From a checkpoint of a small transformer trained on Wikipedia: 4 heads of 64 (2 for keys and values).
Each number is 50 + 15 x the weight over its row's rms, rounded and kept within 0 to 99. Layers, rows and columns count from 0. The size before them is the row's rms in percent of the matrix's.

# gate: layer 4 MLP gate, 768x256, rms 0.135, rows 351-368, columns 128-255
# up: layer 4 MLP up, 768x256, rms 0.139, rows 351-368, columns 128-255
# down: layer 4 MLP down (transposed), 768x256, rms 0.132, rows 351-368, columns 128-255
gate351 103:36 31 42 52 70 51 49 47 47 66 46 45 44 30 57 64 57 46 57 32 48 31 17 57 31 30 53 81 47 63 64 61 33 46 66 50 46 39 52 38 47 59 56 40 14 50 44 91 48 63 45 53 71 44 58 50 60 41 42 68 62 45 67 60 43 42 68 99 68 49 65 48 50 35 54 61 44 56 70 56 50 29 59 23 48 27 37 33 29 65 56 45 47 30 46 42 79 30 41 34 62 51 50 51 67 56 62 32 27 56 56 33 52 71 30 46 51 74 29 48 34 37 44 65 66 42 55 55
up351 102:41 47 61 43 20 34 57 48 49 60 54 57 56 57 45 43 59 44 25 43 20 37 44 45 64 57 38 51 26 59 35 53 46 58 58 50 45 45 51 43 67 56 36 62 39 45 32 65 79 58 56 39 67 55 68 40 98 59 50 60 38 41 53 37 65 36 76 46 43 48 17 51 73 48 40 39 38 29 33 19 52 41 94 30 26 56 44 48 48 48 71 34 74 38 52 43 61 62 25 39 65 55 35 63 26 78 65 54 53 46 34 46 60 50 46 50 36 62 59 52 55 38 45 36 23 84 21 37
down351 104:25 85 35 62 57 54 54 44 42 62 54 33 33 54 61 60 77 40 76 53 26 71 59 52 43 67 62 57 46 38 50 52 54 45 25 43 56 68 63 39 23 58 20 42 51 44 39 43 41 49 43 44 61 45 59 53 44 28 53 33 44 42 47 65 71 51 41 32 50 88 44 56 41 40 63 34 56 41 38 93 46 52 54 52 79 56 89 62 48 74 42 51 52 38 32 77 34 33 79 37 51 47 65 41 91 25 49 41 56 43 44 52 66 57 60 34 46 60 46 48 43 66 42 64 34 53 38 47
gate352 098:63 46 44 36 58 56 55 51 54 41 54 29 48 10 30 48 72 74 44 45 48 24 41 80 16 42 36 65 57 46 31 25 52 75 80 67 42 51 57 57 62 26 41 48 27 65 47 78 59 51 69 57 76 56 47 69 26 27 66 39 61 58 68 50 82 51 47 51 59 48 74 65 53 41 70 47 43 40 76 63 44 53 32 56 99 73 33 58 48 44 63 69 54 64 61 33 68 42 46 28 52 25 43 55 61 56 32 48 31 44 68 11 31 44 47 71 52 53 26 39 21 43 43 58 64 46 81 48
up352 097:71 51 52 54 44 64 44 67 50 44 62 56 55 57 71 19 57 42 55 69 41 22 53 58 35 43 62 48 43 46 62 70 66 41 49 49 38 64 25 48 36 41 48 13 54 18 44 64 42 61 68 33 38 38 45 22 40 54 59 27 53 52 55 53 58 59 56 71 44 56 38 75 74 12 49 57 48 49 25 47 45 45 39 77 25 47 33 38 18 37 69 45 58 70 42 64 38 53 39 61 39 30 53 47 60 43 32 43 29 74 62 45 63 52 60 64 52 47 52 47 28 93 52 40 55 37 52 61
down352 100:66 38 42 54 55 50 41 53 73 81 56 32 53 27 43 22 65 51 39 58 33 41 10 67 55 57 09 44 43 40 59 54 65 50 40 35 45 55 32 59 31 54 36 37 40 37 41 79 57 16 51 68 45 51 47 59 19 45 53 62 37 60 52 48 53 70 53 61 55 41 37 46 86 52 49 57 45 47 38 36 60 43 69 63 65 33 54 41 47 70 56 42 59 69 74 34 45 53 34 46 93 33 46 50 49 34 54 35 62 59 61 22 52 50 41 38 51 30 58 54 61 67 76 23 38 11 39 23
gate353 101:47 58 45 45 59 49 44 61 62 58 63 29 35 69 30 48 46 46 30 36 59 42 00 71 22 22 31 50 62 66 05 45 40 49 57 43 44 63 34 34 48 46 61 53 54 51 43 51 46 44 61 29 48 67 34 38 47 32 43 64 32 48 36 42 38 55 58 74 37 38 46 28 33 36 56 75 62 66 56 58 69 67 64 51 43 41 48 55 15 68 40 24 58 28 66 53 53 45 61 69 44 85 36 31 48 63 46 44 83 44 59 58 50 28 56 93 42 84 62 19 35 52 56 48 50 40 51 74
up353 096:86 42 41 23 70 43 59 63 56 30 49 47 51 41 67 49 36 58 64 49 42 68 45 41 48 26 81 57 62 55 49 17 72 73 56 64 35 34 67 72 66 44 52 33 56 41 52 55 44 45 17 61 26 57 41 48 86 60 78 45 54 70 58 55 55 43 41 54 33 52 58 66 57 83 71 61 37 36 62 59 58 23 51 46 42 54 71 57 45 33 53 50 48 39 50 48 78 27 71 57 70 38 55 45 54 40 54 49 14 63 71 69 47 36 50 56 30 58 23 68 27 59 34 38 09 48 57 73
down353 099:51 92 40 31 35 60 65 36 41 51 47 78 37 67 61 58 56 36 37 47 46 49 32 59 39 43 78 57 53 54 66 32 73 38 50 18 54 53 43 43 84 39 38 70 40 54 29 42 40 71 32 42 57 52 33 63 46 32 84 28 41 41 65 68 50 45 53 63 59 42 51 43 62 49 49 35 80 62 40 49 27 57 53 44 72 62 58 55 54 81 35 33 55 68 26 47 40 50 30 39 58 80 73 87 40 59 64 51 48 71 87 20 21 43 66 37 68 41 57 53 39 35 53 77 33 38 33 48
gate354 105:72 51 64 34 49 65 50 36 22 41 29 61 67 35 50 51 64 33 37 47 54 37 45 65 61 42 46 59 53 41 15 00 41 63 46 51 61 43 73 54 73 45 07 23 41 79 71 50 62 64 56 73 48 17 84 68 68 49 35 64 48 56 58 49 43 80 26 56 49 40 56 79 42 40 35 32 07 59 72 78 50 43 53 44 57 70 67 50 34 32 35 38 77 45 42 49 50 43 30 41 84 52 42 55 23 63 41 56 43 48 18 54 53 62 59 35 28 67 20 39 47 66 60 68 47 70 63 48
up354 106:55 57 46 53 67 60 34 57 57 13 34 39 59 71 40 30 69 53 99 48 56 36 46 42 66 55 37 32 50 70 64 59 40 33 57 35 53 61 74 68 33 49 72 54 64 45 21 58 48 73 54 48 65 80 23 62 64 57 83 11 56 43 60 53 69 56 74 44 08 54 48 68 37 50 49 54 72 49 50 31 59 71 32 44 19 39 32 58 15 59 66 42 52 42 45 59 53 75 78 46 31 50 68 59 45 48 59 68 45 44 35 43 68 54 66 77 51 56 53 62 58 59 45 35 52 54 11 41
down354 098:30 51 43 71 35 87 23 42 76 54 31 39 53 37 60 22 62 51 44 55 51 27 25 54 67 51 44 31 42 31 59 64 44 62 42 66 40 72 36 44 57 54 25 41 79 59 89 54 50 32 63 26 47 44 39 37 54 53 35 61 69 71 32 37 45 68 45 44 49 20 36 51 34 51 58 64 52 54 77 14 82 60 58 58 33 62 69 68 57 49 27 30 48 61 47 77 53 42 58 60 73 35 56 71 53 57 66 36 73 62 52 72 08 50 48 59 62 36 62 69 56 42 63 36 41 46 44 44
gate355 097:69 36 51 52 32 71 37 46 14 31 31 54 35 54 55 30 43 55 27 46 43 66 58 99 09 40 21 45 34 45 51 39 41 72 49 39 41 49 45 17 46 42 39 46 25 54 45 58 55 35 48 74 68 47 43 79 72 63 50 56 37 62 63 31 24 40 67 44 64 49 28 22 34 36 60 54 79 67 57 37 29 72 55 41 65 36 36 50 45 50 50 60 39 39 53 51 28 34 50 61 64 67 50 44 42 64 59 60 53 81 19 55 32 41 33 50 47 56 69 59 39 55 54 49 28 70 50 41
up355 101:35 66 90 45 30 61 27 57 42 45 34 58 54 32 38 47 05 62 51 48 51 70 73 74 43 57 46 47 48 73 72 26 57 53 57 44 56 58 42 21 41 45 42 59 40 45 35 44 61 33 41 83 25 57 60 54 52 70 72 54 62 42 65 56 51 58 81 57 79 62 48 50 66 63 37 56 76 66 49 38 25 50 56 62 37 69 41 25 44 32 49 50 26 39 42 54 17 49 33 60 48 58 54 25 31 47 48 61 47 46 36 53 54 75 42 53 60 49 39 56 55 72 43 45 36 79 40 59
down355 098:59 78 25 49 55 42 40 51 47 59 45 43 53 59 59 46 72 63 33 54 60 48 60 81 49 48 51 46 64 29 48 52 61 49 59 39 43 56 56 25 38 60 59 30 50 45 45 87 39 55 64 35 28 37 39 51 62 65 53 47 41 41 62 49 42 42 80 49 56 78 47 52 54 49 55 31 56 30 60 32 41 39 40 39 49 28 52 51 59 57 49 58 47 66 63 65 51 69 41 49 44 51 57 58 43 53 54 66 35 63 47 45 55 28 53 39 51 45 38 55 64 38 54 50 26 44 71 23
gate356 100:67 48 99 68 60 62 55 17 39 51 26 64 60 66 37 42 34 64 30 27 27 30 24 52 45 47 55 35 49 41 67 36 43 63 33 58 42 60 48 73 59 66 58 55 52 61 47 58 44 33 34 43 50 61 44 47 58 52 66 32 39 78 42 51 47 42 57 94 32 56 39 31 39 51 43 66 52 56 41 48 55 50 44 54 62 12 51 35 53 39 57 50 49 59 29 54 81 59 65 63 77 54 39 45 50 77 44 36 39 75 36 47 48 61 55 53 20 44 63 31 41 32 52 43 55 51 37 48
up356 102:18 46 49 44 40 88 88 13 51 56 47 46 57 32 51 44 33 53 63 63 68 70 62 43 61 38 44 57 65 41 48 61 52 49 65 54 64 47 42 50 28 49 32 49 53 39 46 44 21 26 54 44 46 34 40 46 53 64 65 66 34 43 38 31 60 64 50 46 55 40 49 43 28 13 58 74 43 44 59 58 26 42 72 57 47 69 79 34 32 32 42 43 28 37 98 50 42 36 59 41 66 37 59 36 39 37 24 54 64 48 32 37 38 28 45 46 54 61 62 54 55 62 40 67 65 36 55 52
down356 102:45 57 46 08 57 32 33 37 46 66 49 22 42 38 54 41 41 68 69 43 66 73 59 82 70 34 56 48 41 48 59 20 41 08 14 45 24 41 50 34 76 64 49 54 42 72 29 45 56 57 52 57 58 59 55 47 57 68 51 80 40 62 18 53 46 69 28 64 54 24 39 56 47 37 72 44 52 58 54 34 52 61 72 44 54 44 46 57 42 33 34 46 45 60 53 44 42 68 54 43 34 50 53 32 33 30 46 72 51 76 45 46 26 29 24 65 59 47 40 71 60 66 49 24 54 47 49 90
gate357 100:32 41 42 63 83 63 61 57 38 51 53 48 21 53 40 60 74 39 43 42 35 46 50 54 31 54 54 35 43 59 45 35 71 43 35 59 26 70 58 67 53 33 33 67 36 53 42 86 47 54 80 63 66 43 60 46 18 59 37 61 32 92 43 35 47 45 53 67 74 43 43 41 37 57 33 19 51 62 56 50 56 42 65 68 71 51 36 51 25 50 13 65 82 66 54 29 59 66 30 63 40 44 38 65 72 79 71 50 45 53 38 27 55 35 58 83 36 39 61 35 34 47 59 69 69 37 61 66
up357 107:39 54 65 36 54 37 53 55 73 58 42 72 11 54 66 58 55 33 13 25 52 53 41 57 71 65 51 53 72 34 26 50 51 50 64 45 51 25 45 75 41 29 46 50 47 47 53 57 73 92 81 61 74 42 44 41 70 59 39 44 31 67 29 31 45 42 53 68 48 63 40 61 64 51 44 47 51 37 39 55 60 78 74 25 48 55 53 44 43 44 56 57 35 46 28 75 36 71 50 58 62 61 56 44 38 55 49 57 50 86 37 41 50 24 37 64 32 67 35 58 63 49 35 47 61 70 61 57
down357 105:64 62 91 68 61 48 60 44 39 61 62 45 46 70 56 34 60 61 60 41 18 58 47 96 25 31 56 61 56 50 37 46 69 61 43 61 36 51 57 59 58 38 59 50 21 48 63 47 62 44 72 33 65 52 45 28 53 21 63 46 41 48 70 34 37 28 49 62 38 44 60 60 57 55 80 66 36 49 62 46 49 56 47 55 51 50 47 60 57 75 51 41 73 33 77 35 37 45 49 52 40 34 58 56 64 31 51 36 34 59 66 72 44 47 55 51 60 34 43 44 34 36 74 44 39 48 48 52
gate358 107:76 39 45 55 65 69 47 65 40 28 31 41 49 85 49 51 46 37 66 43 38 43 27 68 64 42 48 70 36 48 47 24 60 25 60 34 43 43 44 55 67 73 57 49 48 72 81 57 50 58 55 41 74 65 55 48 39 77 37 39 53 96 63 53 13 38 59 54 53 37 37 43 52 58 55 18 41 31 50 32 53 54 53 52 53 49 50 62 42 72 46 38 35 61 58 00 58 49 58 30 67 65 41 65 66 75 73 57 45 41 47 36 46 63 20 47 28 39 25 62 25 41 58 62 59 54 49 49
up358 106:70 41 43 58 31 46 68 46 47 25 59 34 64 55 28 88 64 43 55 43 39 42 55 65 60 55 53 53 38 26 49 36 40 57 44 47 48 73 20 51 65 26 47 80 51 68 64 72 54 44 73 47 52 47 63 35 60 72 57 55 27 59 50 78 32 62 54 55 64 49 47 41 39 44 62 58 55 31 41 30 81 58 40 32 58 57 13 50 62 48 87 39 85 46 19 70 34 30 68 21 30 71 36 41 64 70 43 25 77 62 53 45 28 58 49 54 77 52 55 24 51 58 27 38 49 53 56 63
down358 107:70 46 70 26 30 56 20 38 31 73 39 44 40 70 36 54 42 43 41 47 39 50 40 54 46 55 63 41 52 72 32 53 43 45 52 50 54 70 32 43 57 44 48 43 48 45 61 65 50 65 39 55 29 64 52 73 61 30 48 46 59 52 31 28 44 53 44 64 66 85 42 62 64 28 61 53 59 75 48 36 74 48 61 74 17 51 57 36 40 64 78 39 40 37 51 39 72 69 31 45 25 85 24 65 52 44 46 73 59 53 47 46 75 68 51 62 47 67 59 69 47 30 74 51 51 56 42 33
gate359 105:58 50 75 48 66 64 43 37 00 41 46 79 47 44 37 55 53 26 42 25 48 54 49 76 48 37 28 51 66 53 69 31 65 13 67 59 32 53 52 30 39 29 42 48 49 34 37 59 96 39 65 63 70 36 61 33 26 51 20 36 64 68 43 39 23 54 57 42 57 53 69 50 43 56 88 78 63 50 47 40 86 48 34 30 63 37 16 50 58 57 21 41 46 50 59 13 66 45 24 53 48 55 56 62 52 64 51 66 34 64 46 58 61 41 36 56 43 64 43 40 27 23 54 51 49 66 64 67
up359 107:63 46 61 48 50 50 15 45 56 59 21 48 55 45 57 47 35 35 36 62 43 55 53 59 53 35 54 58 66 59 53 43 36 46 51 38 30 43 51 75 42 64 54 72 78 32 62 52 69 65 65 60 20 59 42 80 60 41 58 40 25 33 42 59 63 29 62 65 21 43 60 58 63 52 33 47 35 31 58 33 54 70 34 41 18 72 36 47 50 30 51 46 69 43 84 48 62 47 57 30 62 73 53 43 24 31 47 22 64 51 46 56 70 81 66 45 52 36 25 67 40 57 27 44 65 50 57 19
down359 107:48 63 46 47 54 58 55 31 40 53 65 37 67 66 29 56 44 28 51 20 52 60 56 31 58 68 55 62 59 66 51 61 56 38 60 57 39 48 52 41 44 18 61 84 58 65 57 38 57 37 54 49 61 64 72 41 34 39 39 69 58 57 58 43 36 66 21 39 41 20 48 35 46 45 84 58 50 51 52 25 39 44 60 52 67 65 51 65 61 28 83 44 51 38 63 57 36 31 18 56 70 47 46 52 70 33 45 64 11 52 42 35 51 51 54 42 59 49 51 58 22 29 29 54 62 39 64 55
gate360 094:70 43 73 61 78 44 38 33 45 79 47 58 21 73 90 62 62 50 62 63 58 68 36 60 83 68 63 56 72 45 38 63 52 46 33 54 36 54 33 72 51 43 43 74 58 62 55 50 63 44 45 48 88 35 63 44 35 67 46 47 33 42 77 47 55 35 35 61 46 49 31 39 45 65 58 84 53 54 44 84 38 49 58 50 53 60 37 65 78 55 45 50 56 67 53 38 37 31 36 56 40 43 57 73 53 62 38 86 67 36 73 39 39 27 58 40 24 34 77 59 48 49 32 65 52 40 46 65
up360 090:70 51 65 38 51 34 56 62 44 57 66 68 32 56 56 57 48 56 39 58 66 59 41 47 44 50 65 43 54 31 37 42 48 53 38 29 59 26 55 48 27 66 63 69 40 68 52 50 68 34 54 55 13 36 64 76 47 34 46 34 82 40 58 46 41 58 37 54 35 52 61 61 67 43 52 27 54 47 35 18 32 55 62 41 45 56 38 50 64 38 85 50 70 36 41 20 45 31 57 55 32 41 52 63 47 85 79 69 61 56 43 70 60 60 21 69 82 67 52 28 75 53 57 45 45 61 32 54
down360 094:33 45 53 18 43 39 25 54 29 53 27 50 48 17 42 62 58 33 30 37 71 54 54 68 30 50 53 36 59 64 74 49 66 25 50 84 46 52 56 49 49 42 48 46 40 57 55 63 42 42 35 58 33 82 53 45 48 31 50 50 32 58 73 32 38 44 62 47 47 06 75 39 25 60 34 40 75 33 42 52 59 88 52 44 79 50 69 44 34 58 62 29 45 53 32 45 31 55 77 66 56 49 42 44 69 41 64 22 45 34 55 54 58 69 14 47 60 49 21 55 53 42 58 42 57 70 76 36
gate361 104:34 54 51 42 68 52 50 76 39 56 46 44 44 59 40 46 36 61 60 56 51 54 47 67 52 62 42 68 48 34 12 46 30 48 46 68 50 41 54 74 59 39 67 60 66 39 62 71 27 50 41 81 69 43 41 74 27 52 30 48 27 70 56 49 48 28 31 49 58 40 75 38 44 63 39 67 48 34 77 42 60 38 24 22 80 49 43 69 73 18 68 37 19 75 43 37 66 33 51 40 45 66 35 64 46 84 29 57 65 60 27 49 40 61 26 56 41 47 47 33 41 29 82 85 68 48 49 35
up361 105:38 45 38 52 64 35 19 59 54 37 22 52 42 57 30 77 38 52 46 44 31 78 25 45 54 62 22 42 59 65 53 44 49 63 19 67 66 54 62 58 58 61 54 45 36 58 49 40 76 39 56 68 91 62 60 44 59 40 50 43 58 36 54 58 41 46 40 50 53 30 47 48 24 52 36 55 46 75 27 62 69 59 81 39 65 58 69 42 41 49 24 82 62 51 51 37 43 67 79 45 51 99 47 36 41 57 39 65 40 68 36 43 43 41 37 39 41 32 78 25 60 77 32 25 48 55 69 45
down361 107:58 53 50 45 34 31 25 64 43 40 64 46 63 77 76 77 76 58 50 54 44 47 31 05 31 54 29 50 41 43 69 20 62 45 45 45 61 48 63 66 77 24 74 60 86 59 43 22 54 50 43 54 74 43 37 34 46 63 75 30 83 54 67 33 60 50 45 57 42 58 50 38 12 47 57 46 57 54 43 66 47 69 54 15 27 37 60 56 57 40 27 45 48 59 36 21 51 53 50 42 71 50 57 39 28 54 35 48 62 64 45 77 62 41 46 54 63 34 17 25 73 56 52 05 66 75 51 67
gate362 098:55 31 31 58 42 49 67 61 59 45 36 15 38 43 49 56 59 72 69 54 51 46 37 39 46 39 33 58 79 12 46 53 43 82 45 32 72 50 72 44 84 70 16 56 40 42 60 36 71 62 62 47 60 48 65 59 75 51 68 58 64 20 44 63 66 41 23 56 30 26 45 47 47 53 69 51 50 62 63 66 20 63 41 29 39 49 57 22 49 39 46 74 55 47 53 39 58 27 30 37 78 69 35 52 65 75 59 24 58 52 15 50 50 30 44 56 54 58 57 22 52 73 47 42 57 52 67 37
up362 095:63 48 51 66 45 55 41 76 38 31 54 49 43 46 55 50 38 60 54 55 50 45 54 45 54 76 69 45 69 82 42 35 47 52 46 66 67 68 46 47 82 65 30 26 57 35 43 49 74 48 68 51 54 48 55 68 53 54 29 54 34 58 48 52 59 45 21 63 51 45 43 44 61 16 65 47 45 43 54 25 44 53 54 49 38 69 53 39 47 48 51 28 58 27 50 61 69 50 71 47 67 76 42 73 54 23 59 47 42 71 14 51 64 56 45 47 20 40 41 41 80 13 69 40 47 58 36 68
down362 096:17 53 69 48 50 64 28 37 68 38 46 55 44 48 34 50 66 66 55 44 19 21 38 17 52 53 51 43 37 22 21 43 17 50 32 48 42 49 38 51 15 66 59 31 70 57 66 64 71 46 45 52 53 27 40 52 29 68 36 57 70 19 42 58 65 74 47 49 29 51 50 52 59 76 52 57 47 19 50 20 44 48 52 72 30 36 46 64 63 73 71 47 60 34 61 49 64 69 52 58 76 34 75 61 78 48 50 82 43 37 59 82 30 38 37 56 44 57 44 49 34 48 52 40 75 51 62 29
gate363 107:23 79 78 47 38 52 58 36 75 42 54 45 52 35 32 65 33 39 69 54 54 51 44 34 74 66 48 54 64 65 80 34 48 58 42 69 41 63 41 61 49 36 51 58 66 39 20 18 44 28 50 47 49 58 61 27 37 27 58 49 72 55 47 69 74 69 39 52 65 44 57 80 60 66 43 49 44 43 49 53 42 41 72 57 28 79 30 48 39 47 54 31 37 50 17 51 36 37 29 50 50 49 45 38 65 59 41 53 49 23 36 38 64 60 56 52 50 52 36 39 41 54 36 44 31 48 28 51
up363 111:72 30 55 35 51 58 36 58 29 50 28 48 82 47 72 22 39 68 31 55 30 62 58 58 22 36 62 34 42 46 40 63 31 35 55 29 61 58 50 37 46 42 33 41 38 46 71 68 45 56 47 55 44 44 64 60 59 69 55 39 22 58 80 49 39 40 58 29 56 76 43 55 35 49 60 56 98 66 51 37 43 58 68 39 52 37 64 51 73 57 42 54 50 37 76 57 48 59 32 55 54 49 59 15 29 64 53 71 36 63 57 56 36 67 56 74 42 59 43 66 57 41 45 45 33 64 67 39
down363 119:25 80 66 55 43 46 52 48 69 44 57 55 27 48 25 77 50 29 70 50 49 42 41 54 83 70 34 62 54 60 68 38 45 64 38 72 45 49 47 69 54 49 62 67 47 63 28 07 56 45 44 40 59 67 47 28 32 18 44 57 60 47 39 58 68 58 51 63 58 35 69 64 56 63 31 51 20 46 52 72 56 47 44 61 46 64 25 46 29 41 57 42 45 48 25 36 57 34 46 42 53 65 32 55 74 34 43 30 60 33 39 47 61 41 52 53 41 48 51 33 47 57 42 53 55 47 31 64
gate364 103:64 47 65 78 47 66 72 27 55 53 42 33 37 70 28 45 55 36 56 37 49 42 38 63 42 28 51 39 49 51 37 62 69 61 77 37 37 53 75 43 64 22 38 17 35 56 69 49 40 61 62 44 46 62 51 63 56 49 40 50 54 47 55 64 57 61 32 21 50 55 32 48 65 55 37 53 58 37 51 68 72 78 54 59 65 25 51 56 63 50 44 76 57 58 23 43 58 52 58 60 56 68 45 25 47 57 64 37 56 58 09 28 38 48 45 45 31 79 50 28 52 66 34 52 52 55 56 27
up364 101:34 54 38 27 21 57 56 53 35 52 39 31 58 41 51 46 62 98 58 59 45 49 52 35 41 39 53 57 68 24 57 70 49 55 32 59 43 60 29 77 16 73 29 35 46 64 61 39 44 42 46 41 47 54 53 77 70 77 48 80 57 60 37 56 65 50 47 76 55 54 30 88 54 68 40 32 54 69 64 68 59 45 39 25 38 74 29 37 51 41 44 75 67 51 32 41 52 35 35 20 75 70 70 56 14 26 42 44 37 40 40 49 33 56 50 57 59 52 67 13 40 45 45 66 32 40 59 50
down364 104:33 69 02 21 58 41 49 28 51 58 60 68 57 65 46 61 50 44 39 60 50 60 53 72 63 63 28 51 54 89 39 27 64 54 55 66 71 55 51 50 25 61 34 50 59 48 51 51 69 29 88 66 37 48 45 70 48 49 58 84 37 51 33 50 57 36 59 75 55 36 53 65 50 54 44 68 26 44 42 33 51 47 56 56 64 99 50 54 64 41 38 42 64 18 54 54 41 67 21 60 31 49 73 65 52 71 29 49 53 39 59 24 34 43 37 68 34 30 48 61 64 33 60 38 47 45 68 39
gate365 099:42 60 23 41 54 63 36 46 41 39 44 24 52 36 42 62 58 49 52 39 43 60 38 46 17 32 46 53 79 69 47 50 81 47 23 47 57 32 90 77 48 67 60 73 21 54 71 59 52 38 66 51 41 38 65 54 32 37 53 43 50 44 50 51 69 37 47 54 54 54 36 52 36 49 45 56 08 51 47 49 36 46 76 32 76 63 35 60 51 53 09 44 28 82 00 57 56 40 50 63 64 53 41 31 43 61 69 30 82 60 52 72 36 33 32 47 44 32 65 60 73 37 50 44 49 30 21 48
up365 089:70 37 45 53 66 24 41 60 36 44 55 29 43 41 64 49 23 58 64 52 74 48 54 39 59 86 49 75 48 38 59 37 50 55 59 31 38 44 64 50 70 45 42 46 60 41 48 52 48 55 24 55 57 56 56 51 38 48 50 52 59 54 43 54 55 51 57 49 50 84 41 50 64 63 44 54 48 12 45 66 46 71 47 71 37 30 32 64 65 47 45 72 60 60 47 22 52 50 32 43 34 06 58 45 39 36 81 43 66 73 24 40 57 56 34 60 52 50 55 40 45 29 23 57 46 42 57 64
down365 095:42 66 53 52 52 41 41 47 51 59 27 52 57 53 42 49 54 54 44 78 50 55 29 19 35 45 57 27 37 59 56 38 63 30 43 54 51 52 25 71 51 56 56 21 29 58 39 57 51 84 55 61 37 43 41 27 76 58 41 60 55 58 31 77 30 46 44 51 44 49 45 43 48 60 05 64 42 63 53 61 59 62 52 41 41 38 48 70 56 40 52 67 58 44 59 66 62 77 38 23 65 78 63 54 44 71 62 40 52 36 79 70 45 49 46 60 60 51 53 65 75 74 43 27 69 42 00 56
gate366 101:60 41 46 62 62 83 26 72 36 29 68 40 40 47 40 63 52 57 41 52 48 32 41 53 60 20 56 48 63 48 70 41 49 52 45 65 57 24 43 62 77 27 68 48 27 65 53 67 60 36 64 78 62 32 61 79 44 66 64 30 57 59 55 58 37 29 65 46 45 45 54 31 55 77 37 52 25 45 59 42 64 39 40 61 49 41 30 48 35 29 68 28 53 60 27 34 59 57 50 20 79 77 46 47 52 55 52 35 55 58 32 59 25 42 50 38 30 44 27 51 51 27 57 55 50 54 39 59
up366 101:50 69 51 55 41 45 35 69 50 56 45 20 47 28 91 61 35 62 43 48 36 69 49 38 54 52 45 44 78 56 57 31 36 69 52 66 61 52 40 60 58 51 40 63 73 54 49 54 32 59 40 38 50 65 66 50 59 75 66 37 47 55 33 53 47 43 56 35 67 49 19 41 38 71 71 50 63 26 47 10 44 54 49 62 34 49 22 67 68 42 49 55 50 44 75 42 54 54 35 59 47 62 46 46 60 38 33 55 46 90 58 50 33 82 51 39 40 53 69 30 58 62 85 45 36 34 44 53
down366 101:58 55 73 65 64 53 77 43 44 57 54 42 24 40 34 72 61 38 64 24 44 47 45 55 40 62 81 54 45 38 42 37 66 35 29 47 48 63 75 45 47 61 63 52 47 12 49 49 46 52 61 33 68 64 29 38 35 35 55 49 72 49 51 37 49 70 47 63 52 50 49 46 19 43 53 64 29 41 64 51 59 34 30 28 30 31 57 62 41 72 71 52 35 48 79 90 32 69 49 69 47 28 57 52 59 43 28 28 76 41 52 70 41 22 48 29 73 44 35 50 66 85 66 41 56 33 48 62
gate367 104:28 37 39 83 52 85 46 44 37 24 45 65 18 48 60 46 65 63 48 41 47 53 30 63 57 45 55 34 66 20 34 41 57 63 72 59 71 62 43 37 44 46 54 60 61 56 48 60 65 46 20 63 53 66 99 47 53 22 31 43 69 78 74 63 74 53 60 37 65 36 67 53 46 45 33 40 40 43 49 67 51 47 68 56 70 17 52 35 62 49 37 67 56 57 52 26 69 68 46 27 45 50 22 64 59 86 47 54 55 57 32 47 38 43 49 59 41 48 49 54 39 18 23 52 62 60 30 52
up367 106:56 53 35 62 30 77 71 48 65 53 48 52 68 72 23 27 41 25 48 29 37 50 50 65 52 26 68 33 35 38 46 85 35 61 35 74 42 46 45 55 37 45 63 43 34 37 50 21 67 47 66 36 37 37 42 57 41 51 42 73 24 62 40 59 26 42 29 62 28 34 53 53 72 65 48 68 33 67 56 27 27 74 51 68 54 53 83 69 66 61 43 53 68 35 47 59 42 44 57 39 30 45 37 38 54 71 16 16 44 53 34 56 53 61 37 34 48 45 57 62 49 44 52 31 54 61 73 27
down367 104:32 54 50 69 55 52 72 61 36 33 47 57 68 77 45 41 51 69 61 40 69 59 66 49 27 39 43 39 41 35 56 52 35 57 39 63 40 30 24 65 32 72 55 47 42 53 70 55 52 30 70 78 60 25 61 46 23 60 61 41 43 71 35 75 41 38 63 30 43 43 29 34 35 53 59 30 60 35 58 47 71 29 88 31 54 63 64 62 41 35 52 41 69 62 58 47 56 85 62 30 73 68 68 36 42 80 63 61 18 26 48 45 23 48 29 71 30 64 28 49 60 68 46 43 63 55 36 45
gate368 097:45 49 67 74 46 40 46 26 49 37 38 33 44 70 48 47 31 29 54 40 46 19 34 94 44 54 54 57 45 49 31 29 56 64 70 47 68 42 40 91 52 55 54 33 66 74 48 62 20 37 39 54 81 27 44 54 28 61 34 32 41 67 35 36 09 50 40 71 48 74 32 51 41 54 68 64 50 30 45 66 63 45 27 31 22 50 26 47 63 47 32 14 34 40 52 67 75 38 54 49 57 41 57 42 55 37 41 64 48 60 36 59 57 56 58 58 59 53 51 53 27 41 62 54 58 76 51 55
up368 099:47 40 41 63 28 54 60 52 69 50 54 59 59 40 58 62 47 43 59 72 48 43 46 66 83 44 38 84 56 34 32 45 58 39 58 48 53 53 59 46 42 51 49 67 37 77 54 41 43 69 75 31 41 54 32 57 28 74 39 55 62 59 43 70 35 29 59 44 47 30 35 51 21 80 69 56 25 63 30 34 30 45 59 49 46 50 44 62 61 80 55 59 61 67 48 65 73 65 51 55 56 46 67 45 72 42 34 62 38 61 42 25 19 58 56 56 58 35 54 53 41 51 62 58 42 50 67 34
down368 092:57 39 67 60 41 41 47 52 40 35 63 54 57 35 64 54 68 38 66 83 44 47 51 66 36 42 50 44 32 46 32 41 58 50 35 59 63 60 59 66 52 07 75 55 75 57 57 27 45 45 46 24 43 52 07 33 47 62 43 67 37 76 25 46 47 56 60 33 65 59 57 61 53 58 66 50 39 49 32 48 35 31 45 75 28 52 50 50 81 64 67 64 33 53 58 68 43 50 48 58 45 50 53 48 98 54 37 70 63 89 49 60 43 59 48 47 58 34 34 49 54 59 24 46 49 44 61 46